Weights of a small transformer language model.
Size: 10 layers, width 224, 7 heads of 32, MLP 768 SwiGLU, vocabulary 1024, 7.41M parameters.
Each number is 128 + 24 x the weight over its row's rms, rounded and kept within 0 to 255. Layers, rows and columns count from 0. The size above them is the row's rms in percent of the matrix's.

# layer 4 MLP down (transposed), 768x224, rms 0.0711, rows 370-380, columns 0-223
size [103 104  98  98 102 100  96 101 101 101  28]
[[160 119 108 123 132 141 123 113 127 162 132 135 138 142 112 154 127 118 128 113 128 118 142 133 151 151 114 151 131 162 173 130  92 116 135 168  68 136 118 170 157 104  88 127 133 128 160 111 123 113 132 111 153 140 115 146 128 107 139 130 156 133 106 110 108 172 154 157 139 124 120 126 126 137 188 128  86  81 114 138  92  92  99 122 109  99 116 146 118 173 111 128 129 141 189  91 127 124 131 153 131 158 130 138 139 144 141 123 122 131 156 146 133 146 168  96 139  96 137 166 123 150 112  99 130 127 120 114 128 120 112 180 148 133 130  65 104 161 125 116 128 141 110  96 102  94 125 139  61 143 127 127 123 104 158 190 163 165  89 145 135 129 156 145 133 116 142 122 115 119 127 152 148 137 168  90 119 150 100 111  95 145 182 116 127 142 111  93 149 170  96  73  85 146  93 131 139 148 178  98 126 125 139 113  89 145 135  94 146 144 147 122 142 132 119 160 144 109 176 113 174 122 150 140]
 [109  61 139 113 130 130 107 100 110 140  94 151 133 112 141 148 102 131 127 125 129 127 153 150  91 122  95 126 143 117 104 110 112 101 117 119 152 160 142 110 137 106 197  88 126  87 140 148 115 114 119 129 114 128 123 103 116 122  78 126 117 150 137 123 140 130 121 123 132 180 150 162  84 154 107 110 187  84  95 145 184 132 119 131 123 115 136 127 107 123 108 168 139 123  95 124 110 103 149 143 135 120 112 149 129 177 112 112 187 130 160 115 117 128 148 164 145 125 160  86 109 133 138 134 127 109  93 104 122 157  76 126 120 155  94 113 140 145 155 180  97 137 105 144 139 107 143 192 125 153 135  97 108 132 132 143 142  99 161 154 105 144 144 148 118 112 165 150 142 132 176 117 165 101 133 122 132 167 154 124  50 151 155 149 121 119 111 130 138 165  96 120  98 152 156 135 146 104 144 106 113 153 121 105 103 116 115 104 132 110  86 122 168 102 123 157 149 133 133 115 132 146 123 159]
 [182 161 126 151 185 142 154 101 114 123 164 195 137 141 127 120 132 133 137 109 112 174 115 120 103 118 186 109 142 173 159 122 104 177 145 128 116 191  94 113 115 109 143 103 122 135 128 132 148 128 173 145 149 102 129 102 141 116 129 123 141  98  92 126  97 129 102 147 142 138 113  94 149 151 142 117 139 146 113  72 173 113 110 131 114  97 112 104 125 167 124 157 146 123 140 158  95 141 111 108  99  97 141 167 124 158 131 145  66 145 124 148 156 154 132 151 121  87 133 121 135 134 125 113 165 121 114 112  93 124 107 120 145 124 104 127 137 107 144 132 136 155 136 139 141 138 137 122 152  83 109 122 127 145 136 105 171 152 175  84 131 139 123  92 105  96 107  81 165 128 108 140 166 118 132 142 135 123 120 119 139  95 122 120 103 127 101 116 106 160 101 162 107 135 164 116 122 170 134 137 171 151 112 142 130 152 161 151 129 130  82 157 103 157 105  83 143 139 124 128  96 116  86 151]
 [162 125  97 153 168 112 145 119 140 123 130 108 114 136 141 126 139 125 133 138 130 122 128 121  92 146 132  91  82 106  82 111 152 120 125 108 126 142 102 159 135  98  70 111  83 123 107 146  90  98  82 109 118 134 179 131 177 109 130  94  71 126 134 126 110 163 124 138 120 117 102 103 100 118 125 134 135 166 142 131 119 157 121 117 119 145  97 164  88 118  97 174 110 153 142 175 137 156 137 136 119 141 113  84 147 117 108  98 136 150 121 156 164 128 141 150 135 139 159 121 116 134 127 185 125 117 143 152 136 112 134 119 143  78 110 102 120  87 178 125 142 124 185 126 174 123 138 141 117 149 110  83  97 126 138 111 123 108  90 136 153 131 148 152 161 117 135 133 137 143 120 114 121 116 155 147 117 125 140  75 135 154 131 125  85 101  99 151 128 127 114 157 110 187 135  91 145  95 121 168 111 122 164  93 167 133  85 100  89 108 135 102 133 149 105  95 131 141 130 142 159 178 131 125]
 [154 153 129  89 138 128 144 121 121  88 109 130 126  91  84 109 104 102 149 136 139 120 142 170 103 139 127 111 152 135 144 107 137 124  91 152 107 115 134 117  67 122 126 139  91 123 107 121 184 112 165 147 109 139 177 105 124 131 120 170 124 168 136 131  88  86 132 142 105  97 115 129 118 152 144 124  76 142 111 104  98  83 139 141 109  96 122 126 153 126 121 118 149 115  90  95 146 198 150  95 117  87 152 172 120  96 122 158 125 144 116 168 151 118 162 105 137 179 141 141  97 170 137 118 152 147 157 129 118 125 109 126 109 146 142 126  97 144 171 159 116  80 125 133  71 102  95 124 116  91  95 137  95 160 144 109 140 124  94 142 146 164 152 114 121 112 151 141 128  98 104  94 134 142 101 118 133 132 155 139 120 119  76 135 102 116 130 139 108 127  94 141 131 130 128 126 156 151 106 126 145 147 119 117  94 157 126 163 153 116 171 143 125  96 119 151 161  99 139 112 171  92 135 108]
 [135 111 110  96 101 148 153 181 109 116 102 124 118 137 137 106 134 122 134 104 153 106 121 158 145 127 134 121 117  89 118 146 166 119 119 164 105  97 114 119  91 126  87 111 136 153 134 132 112  91 145 138 116 131 162 145 114 106 175 119  83  93 152  72 134 113 163  95 157 119 110 130 155 137 168 178 132 162 121 109 120 154 125 123 131 108 115 101 121 114 126 119  93 120 127 123 118 103 161 153 117 147 136 121  88 105 137 133 142 146 140 139  89 122  76 155 119 135 112 120 106 143 124 139  97 175  98 149 160 111 149  88 172 128 121 118 128 150 106 117  88 109 141 148  71 142 100 127 161 137 141 123 134 159 152 148 135 113 124 148 135 150 157 138 128 128 137  84 163  93 146 122 140 101 161 117 118 124 135 157  94 125 138 117 151 121 150  93 144 143 159 129 187 132 112  94 137 116 172 104 133 140 124 162 116 114 121  90 117 154  60  99 139 143  94 102  79 182 169 132  77 125 151 161]
 [116 153  96 159 122 125 124 143  78 172 134 148 103 110 129 126 127 155 135 160 150 145 103 158 116 119 122  90 122 124 168 138 163 111 119 116 111 136 133 131 164 100 105 183 138 134 121 129 156 131 105 133 179 111 165 153 154 118 108 167 109 137 140 116 130 168 130 112 111 161 138  91 156 109 108 141 186  94 131  95 108 112 102 138 149 157 100 118 104 154 127 164 149 150 161 154 131 133 147 112 114 124 141 147 117 139 141 148 126 108 193  92 146 128 139 117 104  96 101 149 158 115  66 115 131 143 111 156 140 121 117 118 148 153 151 102 110 142 120 128 192 131 113 142 129 154 141 167  88 164 118 131 150 135 174 130 106  95 126 127 137 165 187 102 111 100 106 181 114 104 118 128 134 136 121 112 102 145 132 125 155 129 122 160 133 159  94 134  88 107  76  95 138 113 111 132  88 144 192 113 115 105  85 136 133 151 128  98 136 121 135 109 103 120 112 127 130 111 153 109 161 104  87 137]
 [ 96 136 177  90  78 123 112 152 141 138 160 179 114  81 109 111 148 153 149 124 138 122 110 107 172 106 154 145 119 143 147 103 178  87 145 129 128  85 113 166 139 110 101 188 144 111 125 147 133  67 128 119 164 124 141 113 109 103 154 138  72 143 145 146 102 129 163 155 177 133 115 148 122 117 188 113 142 157 137 178 128 133 108 117 155 126 134  61 123  90  79 136 146 133 100 133 158 142 120 143 105  90  89  94  94 137 105 153 157 126 119 125 134 127 144 126 154 151 117 137  91 131 111 120 105 150 109  83 132 101 113  82 158 121 167 127 112 120 149 132 137  97 121 125 152 121 130 124 138  98 140 145 123 118 119 151 127 100 137  67 153 117 125 122 163 132  97 148 129  83 130 107 123 150 121 139 144 111 116 144 128 151 179 108 108 115 141 130 141  98 150 103 102 108 164 141 111 117 159 126 112 161 161 118 122 134 133 132 132 104 160 149 122 128 155 123 125  96 109 143 115 101 152 118]
 [128 174  94 158 177 156 111 117 162 126 125 129 108 182 126 151 136 105 105 117 121 127 170 128 127 104 113 120 149 117 144  92 106 118 101  99 123 127 137 142 166 144 113 111 106 151 129 154 135 151 123 139 124 153 102 103  97 154 175 111 132 113  97  91 156 122 118 105 118 118  98 133 149 134 146 135 142 121 152  88 164 123 144 158  95 157 121 139  74 138 100 112 161 126 174 152  99 134 145 135 151 104 145 141 101 176 156 118 150 156 112  92  92 169 149 111 115 105 117 128 170 130  95  91  88 131 142  89  84 134 118 127 132 149 170 110 124 126 103 150 158 100 146 130 159 117  94 114 140 161 146 161  71 174 100 114 181 114  97 164 132 145 102 118 100 154 121 104 114 152 144 124 115 111 131  86  99 114 153  93 168 117 126 107 110 147  95 141 130 114 138 102 114 103 137 174 159 150 162 154 128 118 118 185 136 129 115 110 113 135 124 150 107 129 116 116  96 126  92 111 101 112 108 131]
 [101 119 131 159 120 125 114 116  94 106 109 138 148 160 117 119  97 112 119 164  94 129 146 144 126 152 104 146  82 125 133  96 104 175  94 103 156 122 123 134  96 141 137 116 124  87  88 142 121 113 100 164 163 120  93 133 140 152 143 143 156 134 158 120 169  92 140 109 141 172 111 110 127 128 166 116  95 128 179 154 135 134 111 129 112 119 133 131 138 164 168 148 174  64 111 114 143 174 130 124 148 152 132 104 149 131 105  98 159  92 124 103 104 112 168 125 144 124 117 161 134 129  51 125 154 100 161 132 152 127  95 122  97  77  95 124 141 125 129 141 144 106 179  83 132 121 114  94 112 103 127 135 120 105 136 114 119 127 145 163  77 150 160 159 129  94 123 116 118 159 144 118  56 160 152 141 112  87 136  79 129 137 140 139 159 150 135 159 141 108 137 122 150 160  98 148 121  85 135 127 156 113 125 154 118 107 138 164 117 140 139 123 141 151 151 116 116 120 149 163 138 114 126 119]
 [ 97 144  91  77 107  99 141 104 115 146 118 160 157 105 104 181 178 169  97  82 109 194 125 124 138 101 143 131 129 120 138 126 134 104 101 117 133 132 132 102 125 125 152 104 147 142 122 132 129 149 101 129 124 102 137 116 120 126 136  95 170  99 111 111 166 125 115 113 146 133 140 119  99 128 132  97 126 118 168 145 129 112 132 144 172 185 124 118 139 154 119 130  91  72 114 103 155 108 146 127 131 132 152 177 143 136 129 115 101 146 146 126 103 144 145 118 167  89  92 149 130 154 149 122 124 108 120 142 119 131 128 115 121 126 148 105 169 164 160 130 137 166 149 148 139 146 121 136  54 103 125 132 174  93 164 172  90 116 133 117 100 142 145 122 142 132 140 106 129 132 128 122 103 134 131 111  97 114 118 124 181 124 112 100 152 126 129 116 100 106  78 132 139 113  68 112 110 141 141 140 160 126 120 121 150 127 128 112 126 119 207 175 126 158 129 125 122 128  95 168 126 172 140 180]]
# layer 4 MLP gate, 768x224, rms 0.0811, rows 371-380, columns 0-223
size [103 102  95  97 102  99  97 100  94 130]
[[158 133 116 124 151 114 104 143 131 117  94 171 118 160 131 128  93 155 125 150 105 142 134 118 108 123 126 106 150 158 154 139 153  85  96 129 103  89 137 127 134 109 122 118 144  95 118 151 129 119 114 157 140 139 148 121 125 109 130 150 147 176 127 175 121 100 142 142 132 117  98 138 108 140 118 137 124 102  83 148 114 107 127 113 107 139 135  90 123 125 145  91  72 105 131 108 188 119 111 142 161 138 137 148 112 144 140 141  67 146  89 108 126 110 121 104 150  87 138 146 151 192 128 140 111 126 154 132 140 105 159 111 162 176 126 128 173 151 143 105 143 170 132 118  63  89 113 177 125 121 108 144 116 191 151 156 127 123 152  93 104 182 124 109 156 125 153 106 129 111 175 119 136  72 161 135 149 106 116 113 145 111 153 132  94 110 148 124 119 159 134 103 154 125 155 154 113 119 120 131 136 143 155 118 153 131  92 110 102 146 130 109 205 123 122 131 121 165 169 112 124 119 121 116]
 [124 158 137 133 127 144 140 138 134  99 128 136  86 102 142 164 154 166 106 119  85 138 146 129 128 107  87 114 112 134 124 180 136 106 111 138 116 120 111 102 112 156  94  73 134 120 140 136 128 143  75 141 120 140  81  97 108 120 144 137 198 123 107 120  87 113 185 138 154 127  94 148 141 100 133 117 101 112 120 174 167 130 121 134 155 103  96 127 115 128  97 111 153 160 155 114 149  81 124 134 173 114 119  99 136 142 177 171 128 131 124 151 144 125 160 111 113 131 149 101 123 118 140 106 134 114  97  91 124 139  87 146 109 132 117  94 138 139 125 144 114 133 122 137 114 111 113 143 138 130 131 113 123 102 120 146 119 137 153 121 110 100  62 106 116 136 156 144 131 106 162 112  80  85  82 134 155 123 101 112 134 102 131 105 127  93 167  64 120 153 131 144 135 131 130 112 126 120  97  88 181 135 121 179 158 111 117  90 116 141 122 165 124 163 141 144 105 127 125 154  87 133 153  76]
 [151 120 166 115 114 148 128 108  55 155 159 119 121 119 106 138 128 148 109 126  97 124 164 132 111 109 119 118 155 132 121 184 104  89  99 132 115 133  82 116 129  57 134 144 125 118 150 132  78 106  96 132 118 129 127 188 120 135 140 149  90 121 113 110 101  89 135 137 152 122 159 135 116 125 160 171 139  84 148 138 125 134 121 128 138 134 141 182 141 154 147 119  78 142  83 150 118 125 141 101 130 150 131 155 143 106 125 172 156 112 140 164 118 104 148 121 144 143  93 114 136 104 185 177  97 146 128 118 120 143 168 124 178 116 110 131 173 102 125 163 118 144 114 122 132 142 126 116 189 121  86 150 132 122 151 114 211 110 129 110 132 151 131 116 114  95 133 153 152 122  89 100 101 130 134 154 125  99 121 111 134 138 151 145  92 126 107 153 159 148 104 160 101  98  82 143 129 146 126 159 101 122 135 131 119 155 157 122 120 129 120 112 131 123 160 162 139 130 122 136 118 111 145 164]
 [166 162 123 107 122 123  87 155 128 116 129 139 133  81  95 100  52 137  99 138 116 121 144  97 125 138 125 154 143 153 117 142 144 146 133 125 126 110 104 161 119 138 109 155 149 145 102 116 100  76  82  93  90 146  70 124 122 165 123 170 112 158  83 123 139 108 123 145 108  95 155 110 172 175 177 145 125 100 155  87 140 167 170 122 104 116 176 140 120  98 107 111 156 121 137 139 145 133 151  94 175 148 140  54 136 117 157 146 132 104 108 156  95  89 145 142 125 137 158 122 137 111 135 115 142 147 126 140 128 118 140 118 135 108  89  96 141  91 149 141 100 154 157 123  96 139 145 139 103 127 128  84 145 110 123 107 112 156 123 142 138 112 151 130 105 139  91  97 155 141 113 165  90 138  95 116 119 141 146 167 125 119 152 145 124 101  97 187 153 125  94  97 164 113 152 129 128 151 140 149 116 142 123 134 142 150 106 135 132 105 134 122 124 114 133 170 146 123 127 139 133 130 135 163]
 [126 156 109 152 132 155 158 128 163 135 130 102 147 133 133 149 113 131 130  95 143 126 127 138  79 155  95  99 102 155 139  81  99 105 123 113 130 149 123 113 108 140 112 164 173 103 117 144 129 103 127 115 105 146 107 137 133 126 157 102 151 145 177 115 171 145 138 125 167 108 130 125 133  72 129 105 155 151 148 128  90 131 122 117 164 140 144 101 112 147 110 155 177 102 120 104 124 139 116 108 101  90 128 151 106 135 105 138 104  75 134 109 145  85 113  86 129  83 102  81 120  84 126 147 123 136  85  83  99  83 119 124 128 108 131 139 140 163 149  92 119 139 151 132 121 114 138 150 129 101 119  94 149 118  84 114  86 130 142 124 155 122  91  77 122 126 106 112 124 104 126  89 158 104 111 136  98 128 123 151 141  92 144 101 111 141 142  81 149 127 121 150 119  82 126 134 138 158 119 158 100 168 107 115 194 148 126 129 163 159 103 128 117 153 129 152  84 128  99 102 152 182 122 122]
 [194 126 166 105 146 127 116  98 120 133 131 105 130 122 125  67 134  90 123 134  90 158 184 128 144 119 133 134  67 139 133 151 125 146  87 108 148 160 122 113 149 115 125 100 134  96 162 130  98 123 130 107 173 119 149 151 147 111  73 114 118 121 157 125 108 120 118 158 122 149 122 117  82 139 139 108 158 133 152  81 176 101 122  74 157 132  97 132  94 133 115  97 151 100 121 109 131 124 155 134  86 149 127 133 145  79 136  96 112 121  84  82 153 106 116 138 161 105 110 132 117 147 121 104 121  89 119 115  95 135 155  97 165 139 164 128 158 170 125 121 108 100 155 130  95 123 126  99 146 158 141  50 169 133 120 151 108 131 119 142 106 110 125 119 168 144 117 126 147 142 129 112 136 111 119  84 137 123 129  84 145 130 118 150 108 137 117 139 151 152 149 127 121  97 143 139 137 105 171  86 116 151 124 102 151 107 135 133 108 113 169 112 149 118 138 103 123 116  94  92 129 115  89 153]
 [136 128 143  97 135 119 123 180 101 121  73 107 169 129 178 100 148  91 170 112 131 130 150 127 179 155  74  87 160 159 114 150 146 133 119  99  98 109 141 164 111  73 151 129 125 161 138 154 128 123 118 152 138 115 133 137 156 190 121 135 100  93 163 134 137 126 140 131 116  92 114 138 124  89 104 124 122 161 136 137 128 134 119 134 126 131 142 134  87 132 157 135 169 132 142  97 142 133 113 130 136 121 142  90 108 130  51 116 142 122  53  78 163 131 150 143 104 105 146 130 149 113 117 152 113 119 106 133 178 141  85 132 137 116 143 124 158 137 165 143 151 164 114 120 117 103 132 113 112 129 152 135 109 148 156 144 106  85 110 155 102 152 132 111 124 122 127 138 164 116 140 101  95 118 156 107 148 143 141 131 147 142 152 139 115 133 144  71 117 128 168 131 127 151 168 139 168  93 105 158 116 102 126 136 150 138  97 155  70 149 131 160 137 114 100 129 136 113 137 167 123 129 137 130]
 [117 118 149 131 114 155 107 147  99 143 193 123 129 145  84 127 123 134 147 171  99  69 119  87 117 111 106 142 137 137 136  99 205 114 118 125 130 101 142 174 106 123 103 162 104 145 133 159 132 135 123 132 137 133 145 125 130 153 109 115 118 141 100 126 179 153 147 133 128 135 132 170 111 139 142 141 122 149  87 108 138  96 137 127 151 129 158  97 128 126 100 151 106 147 106 116 103 127 113  69 143 136  95 145  90  95 115 179  89 147 110 119 138 148 139 167 147 125 108 152 123 162 166 152 167 140 122 150 148 167 144 153 159 128  62  88 123 105 137 131 104 123 142  94 110 143 126 180 115 128  89 184 125 102 140 167 116 153 141 139 141 126 121 160 167 131 116 130 138 138  90 147 111 126 121 165 148 142 109  88 108  92 152 130 185  85 146 147 120 107 116 126 165 100 147 135 120 123 122 108 146 162 149 110 156 142 127 115  95 140 124 112 161  89 146 126 153 127 159 137 134 125 120 107]
 [165 122 127 137 148 104 111 144 119 101 118  88 107 176 134  53 155 125 134 146 162 118 108  89 110 128 111  82 175 144 167 159 146 127 128 114  68 122 144 133  90 151 139  95 139 146 115 116 135 159 109 115 176 129 157 100 120 133  91 142 139 157 171 162 135 142  90 137 156 112 152 157 138 128 105 141 157 130 117 126 117 141 172 156 149 122 150 151 104  72 123  94 135 144 176 131  91 130 144 152 129 103 146 145 114 124 150 125 132  95 153 102 126 133 154 130 107 148 129 119 110 125 130 133 142 110 136 122 125 130 113 119 135 104 146  95 141 161  74 123 118 103  80 107  82 126 101 103 146 103 144 151 101  81 160 119 106  96 137 174 143 139 120 117 112 146 111 127  90 116 108 117 138 148 123 164 139 147  96 178 135  90 139 141  89 126 127  91 162 174 104 163  78 139 159 139 135 166 113 164 104 157 152 114 149 129 146 114 136 123 141 125 128 128 137  74 117 127 153 141 116 123 129 107]
 [ 84 132 136 174 141  93 113 170 137 116 146 136 154 164 129 133 163 156 131 110 131 116 110 154 113 141 136 103 156 138 126  87 146 106 174 126 138 135 163 148 159 126 123 132 129 122 161 165 178 176 123 112 181 159 160 126 152 136 155 128 139 105 147 141 112 138  96  90 120 120 153 135  95 134 110  99 114 132 122 105 117 135 111 116 158 104 105  93 148 131  99 133 148  85 117 131 146 129 131 110  73 148 124 156 153 166  99  89 156 166 122 100 118 143 177 132 172 129 146 103 122 153 151 104 153 168 149 118 109 149 104 112 129 100 186  94 104 116 130  98 135 141 119 145 154 146 109 155 163 171 157 122 127 114  91 150 118 100 127 148 148 111 131 160 124  91 109 171  84 118 152 138 152 186 137 157 151 151 120 116 132 136 160 134 138 108 168 116 149 132 129 123 136  96 108 166 145 145  92 110 112 102 137 167 136 134 138  77 141 123 129  80 122 116 100 143 134 108 138  90 114 162 156 134]]
# layer 4 MLP up, 768x224, rms 0.0821, rows 371-380, columns 0-223
size [100 105  94 101 100  95 100 102 100 120]
[[ 98 123 126 136  85 144 117 110 120  65 125 118 121 136  69 154 141  96  82 142 165  99 133 141 152 111 150 133 115 151 160 113 123 134 123 140 143 106 132 132 134 135 131 114 112 148 114 138 140 101  73 113 132 140 105 123  91 117 130 109  92 116 119 158 161  84 148 105 118 165 135  87  81 142 157 114 113  79 119  88 138 132  94 144 174 105 127 119  95  89 114 159 134 137 128 106 119  84 127 124 174 163 134  94 134 120  95  92 127 140 141 133 163 112 153 128 142 145 134 132  98 121 120 160 106 154 151 162  94 119 129 129 138 139 156 114 129 126  99 127 156 144 114 130 120 100 146 107 140 140 116 105 104 130 141 132 121 136 116 115 104  91 118 149 130 162 163 137 160 113 157 138 156 130 151 126 147 142 122  99 128 134 126 145 121  79 128 138 110  93 141 137 152 128 193 135 150 136  98 100 147 150 145 134 149 139 165 113  93 100  74 207 110 142 147 114 146 125 167 139  60 166  97 168]
 [131 110 153 186 109 129 135 138 119 134 119 126 148 120 114 144 152 124 156  91 125 157 135 110 111 122 144 146 140 139 113  98 127 197 124 108  82 107 122 170  74 146 114 130 127 119 161 133 148  95 134 143 144 133 167 147  97 180 139 150 150 112 121 175  70 130 117  77 142 138 101 120 132 133 145 123 103 130  90  71 127  99 154 106 139 138  93 138  79 121 109 137 130  93 110  84  90 145 132 149 131 107 119 109 113 144 129 145 142 119 103  92 140 107 106 161 153  97 141 150 122 155 172  90 127 139 135 109  96 143 118 138 171 160 145 126 156 163 101 144 133 116 114 120 153  87 109 162 165 135 128 107 122  98 155 111 132  90 121 105 109 143 121 118 104 136 130 117 129 123 146 123 136  77 121 112 114 147 149 139 119  88 184 125 120 114  89 144 176  86 121 103 121 121 139 174 101 123 100 105 127 126 107 143 135 165  50 112 124 146 135 112 114  84 138 137 134 167 125 137 106 127 138 131]
 [115 159 168  78 133 129 154 173 150 140 137 146 103  99 116 113 148 109 142 126 111  92 124 184 138 104  82  97 128 120 120 144  97 151  98 140 143 154 117 102  93 123 124 141  97 152 134 146 122 131 153 185 144 135 100  93  92 126 118 154 131 129 128 142  83 126 155 123 155 103 156 165 151 129 139 128 146  89 113 130 133 126 149 151 130 138 136 112 119 115 188  77 142 130 151 148 120 148 161 139  80 129 161 147 141 106 133 174 126 138 123 117  72 149 136 113 126 150 101  74 134 119 142 119 123 129 117 158 107 157 141 187 121 123 164 139 147 113 136 184 120 141 142 140 125 132 129 124 142 120 133 132 132 130 127 106 130 156  81 156 136 133 108 110 120 149  84 151 121  82 118 110  96 138 128 101 113  92 124 158  93  95 113 157 118 154 174  87 130 177 134 129 128  75 166 129  93 134 127 119 162 119 131 120  85 109 181 110 154 105 147 117 104 114 120 147 129 142  96 133 133  78 150 157]
 [136 144 153 163 138  72  87 100 142 103 165 135 119 143 136 162 114 120  95 155 144 145 134 120 151 119 130 142  85  85  94 155  93  71 123 134 128 117 143 132 139 107 150 120  89 127 132 157 118 132 120 129 112  97 124 136  88  93 120 126 123 112 137 108 107 116  70 158 137 126 180 141 132  98 113 144 155 120 109 135  97  97 109 111 133 149 148 140 127 122 141 125 147 167 123 152  79 146 105  87 140 173 144 144  96 117 124 153  88 150 114 103 142 139 127  94 119 132  94  96 143 112  93 148 146 136 130  95 126 117 136 165 130 123 120 129 120 142 148 163  92  69 132 132 152 129 176 123 135 146 134 125 117 168 125 136 151 142 142 119 114 120 105  46 118 161 118 157 196 109 110 140 116 125 152 186 148  93 141 125 115 127 109 120 134 134 115 100 160 147 137 153 114 124 122 164 180 166 110 112 117 110 135 142 145 111 126 113  92 151 133 115 144 126 119 153 152  47 140 119 108 147 119 149]
 [148 118 134 114 130 190  82 151 151 155 120 113 147 162 109 130 104 109 112  71 160 114 138 193 164 132 152 148 160  56 118 156  96 175 159 156 158  92 123 128 147 125 116 123 138  99  99 106 138 116 101 146 134 133 135 163 119  99  99 122 112 110 101 110 125 162  98 137 116 139 112 126 105 134 139 107 113 109 133 162 104 141 120 167 165 142  97 172 149 135 128 149 130  97 122 129 127 149 171 133 160 121  78 107 136 131 140 110 137 115 134 188 109 140 160 185 115 135 133 146  98 173 141 164 151 116 189  99 166 186 152 152 136 152 119 150 112 137 129 129 145 114 132  89  79 113 123 116 106  98 136 125 132 151  87 123 125 136 109 148 136 109 145 143 101 172 151 146 125 109 136 131 129 113 153 155 160 128 158 137 114 100 125 100 143 143 103 136 132 154  97 142 104 135 142  75 149 134 119 124 134 146 105 120 136 110 135  83 147 139 127 132 153 134 111 136 144 110 119 112 130  96  98  93]
 [127 124 111 105  72 119 125 126 140 138 131 136 134 154 131 121 151 112 109 141  98 136 152 186  98 164 107  95 132 131 119 130 148 128 160 113 145 124 146 113 150 148 160  88  88 114 112 152 138 169 150 117 138 141 130 124 123 104  92 110 129 155 121 117 130  87 160 141 123  77 106 158 137 180 177 133 178 158 158 161 152 155 138 134 124 135 116 133 109 133 182 113 131 127  76 149 135  91  58 127 126 152 138 137 157 129 110 137 141 107  80 175 107 134 101 156 154 150 140 127 113  96 125 145  90 104 119 129  81 130 153 156 145 136 111 123 125 127 150 139 142  85 135  96 115 142  89 128 155 146 153  89 117 146 153 155 109 104 141 137 105 109  89 134 168 167 150 129 107 152 155 131 140 149 139 116 131 136 139 150  89 157 112 152 156 132 129 126 147 147 180 154 142 136 120 107 116 114 124 140 143 147 149 133 199 143 134 127 100 109 136 122 136  92 144 139  83 151  87  89  84 113 158 144]
 [132 101 117 149 140 112 175 119 140 131 152 101 103 146 117 126 115 140 152 131 160 140 154 161  72 121 135 149 152 169 100 153 138 155 113 122 118  89  89  91 107 154 186 152 101 116 137 112 153 103 120 136 119 138 178 139 178 116 150 124 169 128 120  80 123 110 106 133 127  89 148 141 136 152 118  71 114  94  90 131 137 170 169 161  78  89 113 119 128 143 142 128 129 175 143  93 122 106 115 110 146 134 106 147 148 112  92 153 143 114 158 166 181 162 128 138 112 135 117 138 159 164 114 156 120 119 136 107 121 127 112 123 126 115  96 144 132 110  84 116  91 142 126  96 126  70 153 147 127 130 143 110 124 121 134  96  86 154 120 104 139 166 102 173 123 126 144 150 125 149 157 124 136 127 146 138 141 128 116 138 133 140  74 118 168 149 117  83 135 131 134  91 122 146  90  85 102 145 113 154 151 128 126 127 151 107 142 116 123  69 119 115 111 157 108 121 112 146  94  82 146 141 120 144]
 [109 150 144 134  86  99 134 104  87 165 132 120 134 122 147 124 174 112 154 119 138 124 158 126 139 151 140 157 118 132 138 167 104 134  49 122 152  87 106 151  93 134 123 126 136 107 184 168 125 144 139 128  95 128  99 146 139 151 109 103 115 105 147 101 132 120 137 171 181 144  96 100  88 139 125 137 139 130 124 136 115 126 134 152 112 112 147 151 113 113  80 159  77 112 128 123 131 110 157  93 184 116 161 126  92 138 145 150 104 162 153 115 159 142 149 125 136 125 178 102  86 155  92 156 149 146 137 120 133 159 148  95 138 153 121 116 120 150 132 169 141 128 154 109 104 121  94 144 169 137 119 117 164 167 118 153 144 125 150 184 129  93 106 108 117 120 142  95 123 108 101 134 121 130 128 159 131 120 114 151 133 113 125 159 194 153 147 159 136 101 114 156 149 100 172  85  79 116 107 142 119 127 105 110 112 133 129 117 130 145 105 168  96 108 127 113 131 128 103 142 148 135 145 167]
 [135 139 122  98 105 108 107 140 109 120 118 120 140 104 136 106 123 101 162 144 141 138 124 138 122 192 112 145 134 156 149 114 217  53  90 120 158 139 104 128 160 123 129 125 138 143 128 113 113 127  81 128 104 122 135 153 137 163  81  71 113 116 138 153  95 125 130 135 178 168 164 155  86 122 135 162 130 117 101 147 119 141 155 123 120 136 154 104 137 154 141 122  99 151 114 116 154 127 125 172 117 118 107 138 123 135 119 106 138  96  97 130 107 155 148 133 129 120 134 102 134 128 137 121 143 133  93 107  73 112 133 103 131 129 114 150 141 142 140 120  93 133  92 157  80 176 130 148  83 116 146 100  84 138  94 125 104 113 146 168 151 111 129 134 143 158 161 112  93 147  98 113 150 126 118 145 113 109 103 130 153 147  94 135 143 154 131 137 134 156 112 184 142  98 136 124 146 117 121 156 159 156 173 104 132 117 103 128 172  86 133  89 130 167 176 123 133 138 160  95 102 101 128 134]
 [139 127  99 101 154 119  92  97 102 163  87 115 112  84 135 114  97  93 136 126  96 142 160 130 165  87 125 165  99 140 122 122  90 113  95 110 129 112 140 123 118 128 132 130 132 146 107  84  89 104 138 157 109  92 101 136 114 150 154 148 124 154 102 112 151 123 168 145 129 145 108 149 153 130 118 163 126 116 147 148 156 123 136 153 125 152 134 132 101 115 183 129 117 135 132 130  97 134  94 165 159 149 116 103 114 154 125 127 124  90  99 141 172  71 108 107  75 131 149 120 117  84 151 142 116  89 137 117 141 128 170 147 107 142  68 166 127  94 158 173 139 115 114 117  99 100 149  98 118  87 145 102 112 145 162  93 132 140 136 106 123 103 136 101 111 142 147  85 138 115 104 135 132  88 109  88 146 109 141 164  98  85 127 140  97 127  77 155 112 109 104 129 118 171 162 103 106  91 140 145 125 148 124 105 136 109 138 139  90 126 115 158 106 145 116 110 159 163 114 141 139 116  86 119]]